config.yaml
num_key_value_heads: 2
tie_word_embeddings: "early"
parallel_block: false
schedule: "wsd"
max_steps: 7115
dataset: "wikipedia_en"
Each number is 128 + 32 x the weight over its row's rms, rounded and kept within 0 to 255. Layers, rows and columns count from 0. Numbers have three digits each. The size before them is the row's rms in percent of the matrix's.

# layer 3 MLP up, 512x160, rms 0.142, rows 468-511, columns 0-79
106:132073130105102156154162138149143103135117107173116141133179167130147169157137175121091150197182113120118132182089139108134132061145114135087179136115131112075141171090136091120077166126153115140099160063116123111113189079150124127100122119
092:168163069105153053107156137146155133159136125082184122163127065139093160150102153130207124132099083145212148057079178156138084148150132115156096068088114127124154108109119138141117123137126185103108165123122102088104072128115133096172187157
098:114235111140141150141143179104129092072127115104162134109097089167124185089137098098121151148120115137105141131105139148089098122156105116102145125158139199114090105163178089129112175167097118131131192100091130061162126134119089138130103190
102:135110096169195138103195111166069086130161101099136143183157151141158126176147103126066116146076158125120153111120135129152182169136067132114093136123116127148136165113163169124144151082188090160147111040152150045114104145124050094141127137
094:117079107115142133095143161117112114130137109179172100107158104147101201086087152107135099120083154137063196098101132115169127163123119122112090095136159113065075137089151179138135172165060108126171166148154117112171173101065048136132156163
108:066089114069114122127119167103143106135116134132148144116143122112084143087076209156173142142147149121165101110125136120094163148098149167134114194143165127115123133131114176171167088138115178135160065164133122121133050116074194108124151142
097:089133114128090164122109144155158052148167101142092188141141125117189145152179152101165125131182139076182189131087123092137133169040094141113103129155164152091134130157121170135115063143169144103142117083082118097186154054118108100197105079
103:173115136101149149128126175118125139086102176049087156125135093129140127094107153075150155158186145140155062155108167163095126173129144104082135092094084125168094091092148087131152136132127133168084098138162172143088086096148120087095210126
093:082129217132172166085103125154115128141207148129128111143132133134137126160181078137110115129085111136061149129125121160187121117167169110109096104101158068097180089101129115153155147159081122083049153157088114125113110173178079087137102138
108:158132065118100124161083148087189121080156142136110200132112071116087098074164132116166141149128128078045101176140164076078112130128107119145077117100141115097136115075138099129140109124145150120127141060130152149149142122139145130186159086
088:098115102176125091135144148145122145137097126120118088091144099112070102115126064156128164167157145112097115054137089148114101159157095173136049116132160195194139150120123099139123104126110060192167122163156057141150085206183131116100187139
091:131071145128114147114092125128171101173131129174159096103111110143095152097155105114093094123075168162120180081149132135148152100092070160139100112121130115119081133094132113081116120146114119155102181115167126088104173110161072112141088094
097:190159130145123086115095082147119131076130158148096171134176124151140168122169169100124120088120150126115165082092133106104137131078090046137058168139116139177159127077141128169164172078075124112131100151172141115084144087137167119090182102
093:150148074125100170141106178143174118059134163135115105114110174145084096174090140063116196103148097143077083106143151086207144143098133177139202087181111147113096132151119090146097102104150099177151114135120068115090110159153162071152117156
103:100178117112117127069162101075108180123142151121088128132043102143136117194104151129127126177118141165096099208135073149137129127118164084168152132095081161130101090137119118105117071122145138142133141162083136121157136125209140068154190124
095:070166081147099126143105146118087170135077169150165190165103109077123138156129094123145059145113133066131172169171151111151109123102140123107136154166161132090054071154165133189085106092124148081100125069164152077126193148056124120115147127
095:083087121111167148129167160193104188140151181098117089084101126127120141131135103125151133145124117052075095171135108168159122154114093093142136063095189159134092101110155120204136094125153100098149146060141137104092126129127144129150158104
099:107154142117079124131116116101221115112184142130117158146144148089126144103168179130134150106102148147084121103108155069144166116183085194158092087183149056078108147151133169097216136069161128141118154145112148130132173081125099072156110156
103:130121162126091124063128022086165182154134143185133093146125109118140197175147139123171130100129130154181114097077116135082124080105140155122107166146092120114199105106128132085149186173130159167194099106146108163165147127150127181159116078
093:108158132150123119181112103194098110088119117142165098110106115130146145118162152110108110085183094124137182133122147164145119166050140110138156126146077186145153136133171236152174089117137114097134156142146077149142079126169061109120098080
101:060101117083143133147106132103139148151180082128183147089178126094112171072133113154064159221145101123127151125114170042113108116099128142108152129080135151160157134136113122116154154171148099167184110153103144139092120127134161113126144091
092:155116175105158166158074110137111197124142052080103150128121139192092097145077113113141089164105146130138124177165184099209130114122110131189171149135082121122111154118134159074137078106136176118111110078191171123119089135175106147163097142
099:066110114126120161180065170143152203097136087190137150130124108134132151118130151132184163049080082159127122130139160137152142077125131185108163116100127100147122152118157172112101079100127160066111156092120101102127134155161151077159084150
098:112109150146148125166100108184135180080136159107161112155107226164133163092189123102158153125140073160113078132104093132136122148184154080107126135136165094193169121083122124085057102144113134166141162183141099125140087123167116130165086085
097:177147179190177089139089185129172061104101112100170072129124132126110203116099159072114136093132100089125173109157172165105123158108112146096129143147093155123099110103126153080067140142141113101112137146148116165142140140113108157109135108
108:083116143134085144103175205090112059104116148171182129108161089139184179156096138116118120100111157091131114106131176159116103124166120208104131149113107090107132197142119157132089070129197086118128130097187085115100119140078111148168151099
093:150110170201146109139123144153127117139132088097142096141138101119154163144094126058092117190080101109102150140162068081108133112160201159126179132113111161106112109134144156074095079122093120113122122130199066146105100180141110082105000120
104:181079144187164113158141156158070097188113115152172082085126113133153168115121199086144102085131120137118102094071096093153095112146119067137076134077173117140142110158143178131125190168124143135131132085100154131117125150130142140081133074
099:138156121167165145097153122142062138145108089089075155155125089161077114172122091108171112187160141121101140149194120138092138159140132092087085133093101110104096136125146070041126146116097153146139141174110083123069120098164118105101115117
112:132125116158170115118105148105181121183114107203122118186155132131117146094120163146132063131113106121170116156197176084103085135101191104121119107167122104076127157127103134088123101154154104162144167196116150089114079122101096137135147122
113:133106093123135142155110168090142045137139142152126136143104116131130103151163116158102131138127108074069087072100194120134136132136116123123130102107064101192132112127107091105148121188062112137166099076105157097146129127093154119137197194
094:154061106074153157124172154073101135151111157098141130182089106154101150093145170144150156133133148098080163117147155101157189153094099128210099112107172138149108121058128142134093095162144083092146138104115116137118138053121125175130141130
104:109080119150115191133102118121117128191112138154133132192045135132162131132115181121153184114137130151102102107120120170120075075167073134126129110119128110112127180104118101081165154092116098116154147171220104103093120130194131099123091105
100:105194092170134168056132104121141068136117144119129147100093205110082156110132111122138145062167145105171126116212086126054059061100180187163201126069138148144122091111126170136089170124130099130139150128110114103103142144181146131128121120
102:143140137115120112163086096136170135116130124177134131123158142147108147154126122110147048138166155080133156138203103140140190072118131176153103063123094123183137159075138174168147112112099170141129122119174175139140141106180134084106130057
104:106122116156130134102120131150196112085090075111149139115119097135108140127197138126077106134164148107133119131187121140130096127107069093132184100132136164097071157139152148184112225099117114115132116112125147120181155114166163110162052143
093:139084149077176118105039197097185115156105169161140137129088211127085182162080065089160051117173234112103129141156103105146152116110152130101123149138114141160145146103081104127115159128095119182115154180090138154111123144081091124140143143
100:097141177149129139027115122201157106132092147154107115116124101146123127129127114099094160171159097153118077126156151113107122091102088185099133185095096149088103076091121149133189119093119078162118156065118129137194128145118131094132125132
097:170171109161115166119066146156119171157119174106119153088150141155115085163079187119107113127130150109093123153126166113099082171110202131114152085051110122130068175090181118100138092153147114100124089123102140083129145144130148093167072096
105:201200163139155118077127156096073142119141149109135119136140142151195156073078079190119156136077110167133101077117077112190121167121077134136101097182138171112133155120090155115097047150153077119138148086065096140105104112161175187135108189
098:117116159137163159092089145167074126118038085163137118169186145154101108186122148112149080138090070134145098134137116164168106115091127121176138090161107147172123114076119113201177116106144184107147112138117161132104138129181092116148133155
103:157186155121084158073123105069224094159117105165130103114130108144154123117176145171120108147172113119142078128132095126160171155157190116154110074170076089129061138141111100151127026093091087150108201178155184054151111153167118094134117156
103:140108147117105114119077086152143098131071163161189120098116194115142126151142131126114095071143134095102130163164086075142137134115113148138072135159169149123116158143110119073180158071196130078124142140138147158135089091132098115084209141
097:150070189164138177127129166086130122090103118085078122073130153118156158131184071173148159149173151132145096130095140119169098135043122122143155163178117143125123135129064142069119118097170150170073143161104153147104146158162120113112123166
# layer 3 MLP down (transposed), 512x160, rms 0.228, rows 468-511, columns 0-79
106:176106066081121196145207162116150178145146199109109135143117114081165144115115144161126153136157168116151148108105158172174135111175150087063146172147100116078134087103120156100074179139206164175159133171131152118116116099142172132125140139
095:132163113105146134088088114135131140199102166123122075103076124110197097105089128137159113140112107109148176086097138111149138129087134167096110163129159077130148134147079178134115143128146117100104110187118142111127126120180160149154081133
100:141101091114171086044141113153097099106110119149104138062116148173073081150123195107083183074148094105123112146092133130074116145137166092175041172152131164099127089147122099173150110127075176140106115165100111145141157145072184136148099186
110:084114142103126124127118071104122108136132164081082120183105091056152125121107115155110112140194174099140086109118168073046027148109182152192197099120147145089138119183093081164127137158128137106106136132090106106138191104157130137137113095
091:115102043099141108175126158146143168106137145120114155120135145134093155127116074162118163152097201086126133194091135132103153116105135118157161109139103098152189104118145127164167082137160063131065158156078096127156096143134053154125093104
104:152133092178151121135089130116061150128164147112112140169128174189137115109132108136064135136066108085107139120146141103086171137076095131114102186174136053148156131192082139109172087122134160101152132082128141093144121130123057140063112125
097:185126088167142081166148082096095128144117163055107096124131130193165155127096087121167088157132152103149078181125102067102162115102151114093133129109165113155143152205139115139117204131100132136162189165131154125088136120111113085149130120
093:181102146068131153098147118094141093147119141136121176100188131169183167068070111081143108084085140100141140116075134164068129097099152165108118149149162102116138152130148088098146144168179159132123186113059185128091117085113117135119170171
097:158103123134210099122118104131110142173172126118132172157146074154107136130103080124127089091192059131123137126086117127095134129130157081098139113110161155114147167075134073142127098109114062119121160117167155134150153157109138123109170130
103:170122130131078130164116067172133170141123153078150124134129064135080114139088171187092130113056172103078139171103129158136150150184139076156159162133134115190143153178098102131114147161087149106128097196131144138142145098116162144140111114
091:143076159117107084128193141102143140165087107152115164128072074161118152135115113096120165134073113158136117076134080119087127073110151098126125146156117127162178109199125081116137152142163143128176082146121155116120113169195116108102143106
094:145111125128145066115184106128165155115163126110125140132153122093108074074143085143147196158095099136156140113136116133104105090141161066159111152165157116116076110136146146217140124157093150055101134142112173072088078168107077177070135117
103:143121144139116161109165118110111115141195111200130100182114090126133175166077144118095081127111130101150113138185121087143107128175087135113159148116139149129168180102093066182139145101134183143102131136171078127130084116158148171128116127
093:150108096130177177166122148159102067181145100118149139124140143150094115187112129138079117120102167134137149104050144070127160079131152108179154154127169140110104078082167124112077151131089139153093141136182090149140129063155132117121154174
112:149130149147141134181109177143174075075127109050154171076149089107091175118145126125165110087119153087125122106132090138125209162146029131093120130126115141130179094084142110100113175119116106102094087155155118154168054202068159156099118121
100:075114165162095149122161134152116115091123061147104106162177161151116141070168134158126120112143135150130119140124104122102131186132085039073123150091079148081165126086143091154096115187110096139161144126108082148130090082190154104095188112
096:103055187144115069136138120133162213226141125155147180110118130151089112111128122177142131160093117141132139130150166074114160106158159134130109139102119108144106143100156107066051133118124071080166104128152190137157152077181173154094140117
098:130140119152148194146171080115146161097079099151169129142140144144102116159198125162112096130096162106063085118123104124139141104160092146141097125185091122136101084078099131119081079122117156187080132151104171174144149165162123088136103202
103:139093122139117091137107117132085116130109067142179089194145109130129127098120080139111139108174141129070116144122139161176156135172103107094201120134130142109065116186115093166162121116132134105132175133083228163116172130110175087153169125
099:126103098083063136083074139176191095159104122154073154158172099169169137140087126106096111147158190110185167153182143159106155144165102127142155133184162119110135122130097036168150145109090124121116156164128110165130095162160165156125152115
100:182113114138165114098104111177129149134077162097110147159100093114129128144132104115159099096092108122143066142117114104129124134130161178097156144111131074008096095137091208104125088116157188077116115091131175149158160150145104164155159153
100:195127106124139151097102141119079155127170137126098094149108171144143143143186080098081180107174171151149153141117167140213119124165150080062108071171141080121101174122166125098104111148106129127140195106144076154212086126059135158098120161
104:146070172135170111136137138204138132144114114149090131107100125086094134065176134179115145168148135105133113190113114139179139132123105071140139115048093118104087146126108185121124106091097215123125103110103117084072160053126096152212129103
105:174127107092192129121089086115167181080126114104079080075151156098140093116157117131079135081074132154108130145174204175163157172132150109160084162125103080095156115186132207135102121087128112159099141134165132078084104063148117107134191104
098:118173106165143075141169156081115117132122167143121122161138154078113162174103102108084129098105132156113146128068126102047109142102174177134075127098121106135110154115120134140157135150171107133145137192153195083091141053185139078116169111
106:109171162161105123164122095145121128106114101100143119085134146084115132117155093127122122155150076073054104107180153119073100145139152134132154153139171152132180149113158129172162162105141154146102114152135112187062094074073144154089153111
094:106134157157183118175155139138098134080178206151069115103104109084086105162135135107155100143159179078100112107154136079147129163124140100101114118158127121082186137111134119176161147125128161178106109094133084117187082052141138157118160169
098:134110146138123109153188145161088130210147172066181096146105184139134109138123126153150122119172094104129157148149105111144153098116108146110089087117138119091133119148133071144105117123091131148130138119103039155161140133155111095106155141
097:180125093101116102111164054179179129093113154109112122089054119126129178146127105134177075147132124185100120134118098115109131097196160136195135111121150136098100159133131153178103116047137082126169146111156121180165139161153113112193131155
111:118095145194098103134189119135178211163154135159102083097139100112087097156140183085151121175160164151158099124181097174150146136180162124107140142114105139109105111158119123133098137121061102113091072199129157159087141158135092146100103124
099:116163111097175111140153139122133077110120158158110092197155127136089151206089140094154173037157124136133130138102066146159094147110143144122102090105120106144092132182118130157076200102046090106151172180124129143130111111151131155120151110
096:054120166191189131119120151123069123137175060168095123121164140076159112137102120168155165146090138145125157084141186124127122111118175147078075142067181124126076167177130147145139157108118077140117139127113157136123112003161099066098123180
103:133163137127107113169156082124105114102186154112107171089147096130059103148127171158044119126087143126143154159132052051104111129143135109124105182137148188143151119104151109190153069176142157126113052154108127124140135121154055115135121136
100:128124125160112102137178164153124140139140149110148163120114108121108121150122128087144116208159130150084209169131113089110157110124148170119103106132158144132163151167145131191132106135117131136100111107114238147111111050177089135119132118
098:122126193192125176165108123176085126162104129127082157070065137133114109143109095137084129129137125145139119193083094160140132129149172166121118109122125063127092117105155097127135187122184173097092081150198191160059107100098184143119137178
107:142142165101108097145133123148118150130135169170167082107181131140120074123057135173135149115094180150041138119072143091186079182148184147164122088137103119164175127137125121084097161157117121134046116130101128096168114145133075100143082117
086:164130129111110148130075090137140202146054097119131164161098241122184079095149156127184133164120155138174124173141031102125129093101128129120157154126159151127100083156154132188115160111169118059104174137102155144138130117168138130101092136
101:156121116170124124144129089170066140171166137140152088128097092110153078180118055143055051107098154127129102184113078144121090109138142097121120152215116100158126085114157149162150102107114163125130183147165119127157051163160111165146117093
098:187176082157094127093103151117183073113077138156105123081097136115082066193201116101149182129088152138084139103167122089114146062130160118155070131128124177111174166144114160161123108104164139135133137153174146099143176098113140119102106063
100:108131157082143120102156125143138157156138063157089125105135128158147167129121101109086105133112104101154161179111051098132157145159128153136097122131123175129135166093056167171140114065143074095132097106107178109110137121146183127122083120
102:155139111093102088172155064085054147150082094103073154150122106107167178173123124158075090153138061186198112113165108183107170099144160109160126115095131112138139175113105110105088148087131090132125154079179167137158078150070080154155157139
096:124114152145111147157105067131117148088116107164147059072134132157125127172140131154162136197118148091113097091155166134132151167155112114128132111148138141130156163161090084078058199080064127142065171145108165138171151162107142105143099159
109:135131093060140108101186101125136073085124150154119177128143167097119091139120110111140059102134089144146062078130118142065130128104114120082130119109149168143162168167189158159170134088109159142124084152097160117152128134082137147147119172
100:126143077145112063055122087126155118104151081253149094131106124122201120159167089101147105096121113118093125137058130127162196167073104130160091146134154112142150184141103154151138112095147141148130125087129146102112107195131114051155094108